From a checkpoint of a small transformer trained on Wikipedia.
Training: a variant of Adam for these matrices, 386M tokens, 5896 steps.
Each number is 50 + 15 x the weight over its row's rms, rounded and kept within 0 to 99. Layers, rows and columns count from 0. The size before them is the row's rms in percent of the matrix's.

# layer 4 MLP down, 256x1024, rms 0.0743, rows 0-10, columns 640-767
095:38 33 46 59 59 54 26 63 62 87 46 24 40 72 60 66 31 52 53 36 48 34 60 55 41 42 38 50 80 50 43 42 43 42 42 53 37 59 67 70 54 27 54 45 71 49 33 29 42 62 46 70 50 39 47 77 54 15 49 85 55 67 90 57 70 74 49 68 43 37 39 40 47 39 36 53 43 89 70 52 58 27 31 45 40 54 78 46 14 39 43 46 28 49 57 39 72 30 54 48 43 43 26 75 73 40 31 60 47 58 65 76 36 54 54 64 40 61 47 37 69 58 78 70 30 58 54 63
096:60 56 72 71 58 65 78 54 54 38 95 42 39 51 64 67 56 50 46 42 31 50 73 68 52 43 19 69 25 42 32 59 59 59 49 64 35 58 37 72 34 85 77 46 76 61 43 79 86 19 55 41 56 29 66 50 52 45 53 51 86 38 47 68 77 44 41 70 47 37 28 83 92 34 56 57 39 61 33 14 35 76 28 55 37 59 33 39 17 50 57 34 57 60 44 36 72 69 39 47 57 49 43 49 56 61 47 66 10 86 42 58 63 62 57 34 28 42 62 52 39 34 50 60 43 61 43 63
087:44 46 62 75 65 60 52 85 67 31 63 32 59 51 42 85 29 72 48 37 30 35 69 46 73 62 35 73 49 59 59 60 54 61 49 74 28 64 49 67 61 41 59 54 59 48 29 57 54 62 73 42 65 27 35 45 62 40 33 14 51 46 50 51 59 54 41 79 74 53 41 45 64 38 29 50 39 56 50 53 53 26 60 21 48 44 59 44 20 48 55 49 41 48 74 41 83 41 49 62 65 57 44 64 55 52 61 64 27 56 54 51 52 69 52 32 45 52 53 34 51 46 57 44 57 41 70 40
086:33 48 70 40 28 34 63 67 46 58 39 89 56 61 50 47 46 43 33 56 38 32 57 38 45 45 49 14 31 57 74 37 65 33 59 43 75 56 54 46 35 55 45 66 40 49 41 40 61 76 53 44 30 50 27 37 39 46 53 45 39 54 44 41 55 54 49 41 18 61 72 66 51 43 46 66 78 00 51 58 39 60 31 57 36 38 48 69 54 77 39 36 43 48 61 66 48 25 28 50 24 61 40 62 61 74 45 36 74 46 61 29 18 28 48 49 45 37 45 64 29 42 45 33 45 52 52 31
089:32 54 57 51 28 34 66 57 40 62 40 67 36 55 41 16 70 49 37 27 33 59 47 63 30 23 51 26 64 55 37 41 40 26 40 13 62 35 23 41 31 39 51 52 63 56 60 49 45 51 33 60 42 49 47 51 39 45 41 50 59 72 40 66 63 56 42 44 39 54 42 32 58 61 59 46 72 46 82 35 53 33 42 53 45 46 50 46 36 88 39 21 37 56 34 55 46 43 35 72 28 40 54 38 58 49 34 43 82 62 50 56 34 40 43 74 28 57 49 68 43 53 58 52 41 39 54 35
088:58 74 50 36 31 45 27 63 50 63 62 74 60 59 62 63 04 54 52 58 57 59 24 50 62 47 54 33 54 35 40 39 53 55 44 52 49 64 67 64 58 33 53 66 48 52 40 68 60 59 86 59 66 56 52 68 62 49 33 23 69 31 47 40 61 41 57 45 47 62 53 41 60 56 60 65 65 43 25 41 43 71 30 62 38 50 61 24 58 55 41 53 52 52 32 56 54 30 49 70 79 53 55 54 49 43 37 40 39 35 79 30 48 77 73 42 45 64 38 57 50 17 31 52 50 60 55 70
098:24 43 37 35 53 58 69 48 34 42 57 18 23 61 46 73 34 36 63 64 63 42 42 55 79 29 55 42 56 36 75 42 63 34 46 58 28 63 43 69 36 40 64 07 35 52 57 78 29 49 21 51 57 31 44 17 38 64 43 48 45 29 59 27 27 49 28 42 50 38 52 38 49 51 06 49 57 60 43 50 57 21 72 19 59 43 73 42 53 38 44 76 53 30 45 49 46 46 43 57 63 47 40 41 49 45 37 56 17 34 61 45 48 52 50 42 75 47 34 45 61 50 62 49 51 41 43 45
094:76 55 61 50 65 42 51 45 46 51 53 62 44 43 59 51 62 43 73 46 79 39 39 66 34 40 54 36 54 45 63 44 35 42 45 32 86 42 36 46 48 33 31 68 34 80 59 68 39 78 33 65 61 35 56 40 51 34 65 79 32 79 51 62 47 43 49 47 35 24 79 59 32 51 46 64 74 90 54 65 50 47 64 50 67 28 77 51 65 64 58 46 50 57 58 64 66 13 41 39 55 57 50 51 31 35 40 50 58 66 62 49 54 43 42 36 79 72 57 53 52 79 36 53 33 25 35 60
094:40 77 39 63 52 41 41 47 57 68 47 45 34 58 45 46 60 66 55 58 51 73 59 53 48 83 37 33 60 57 60 60 26 56 25 61 59 68 45 48 40 60 41 71 59 70 44 53 54 48 52 51 56 18 64 74 45 74 42 83 56 55 45 55 47 83 59 54 54 45 47 39 64 37 50 39 41 71 47 40 24 43 58 48 61 55 67 71 68 62 40 58 62 77 21 58 75 43 35 53 47 42 60 42 56 33 30 63 42 63 61 54 48 50 10 50 52 66 51 21 56 49 55 69 50 45 45 44
098:53 58 40 55 39 43 51 55 69 53 54 28 57 27 52 44 48 68 36 70 55 19 50 40 44 77 80 96 56 44 45 44 58 47 47 63 61 46 59 60 74 54 55 65 43 58 61 49 20 65 44 24 53 79 51 35 58 16 56 12 26 36 48 42 33 54 47 67 69 60 60 72 42 44 70 56 52 41 52 51 80 76 77 61 48 45 63 47 52 39 54 49 42 28 53 29 62 58 55 56 56 75 65 63 45 50 72 41 40 26 70 36 75 39 69 41 84 37 61 74 46 58 38 46 55 32 62 60
099:46 33 29 34 37 61 58 52 63 49 52 48 52 52 34 62 46 63 47 75 47 53 60 56 53 68 38 49 61 39 49 57 38 63 41 81 50 64 42 60 48 68 40 57 56 51 53 57 48 38 64 51 63 20 58 63 44 67 45 54 64 59 79 51 43 69 52 45 62 35 49 31 51 59 25 49 48 63 47 28 65 52 48 34 47 66 82 54 46 39 43 61 63 70 15 59 77 36 50 57 48 50 51 59 70 40 39 63 43 45 74 57 52 57 24 55 44 42 50 40 24 80 71 46 31 70 50 61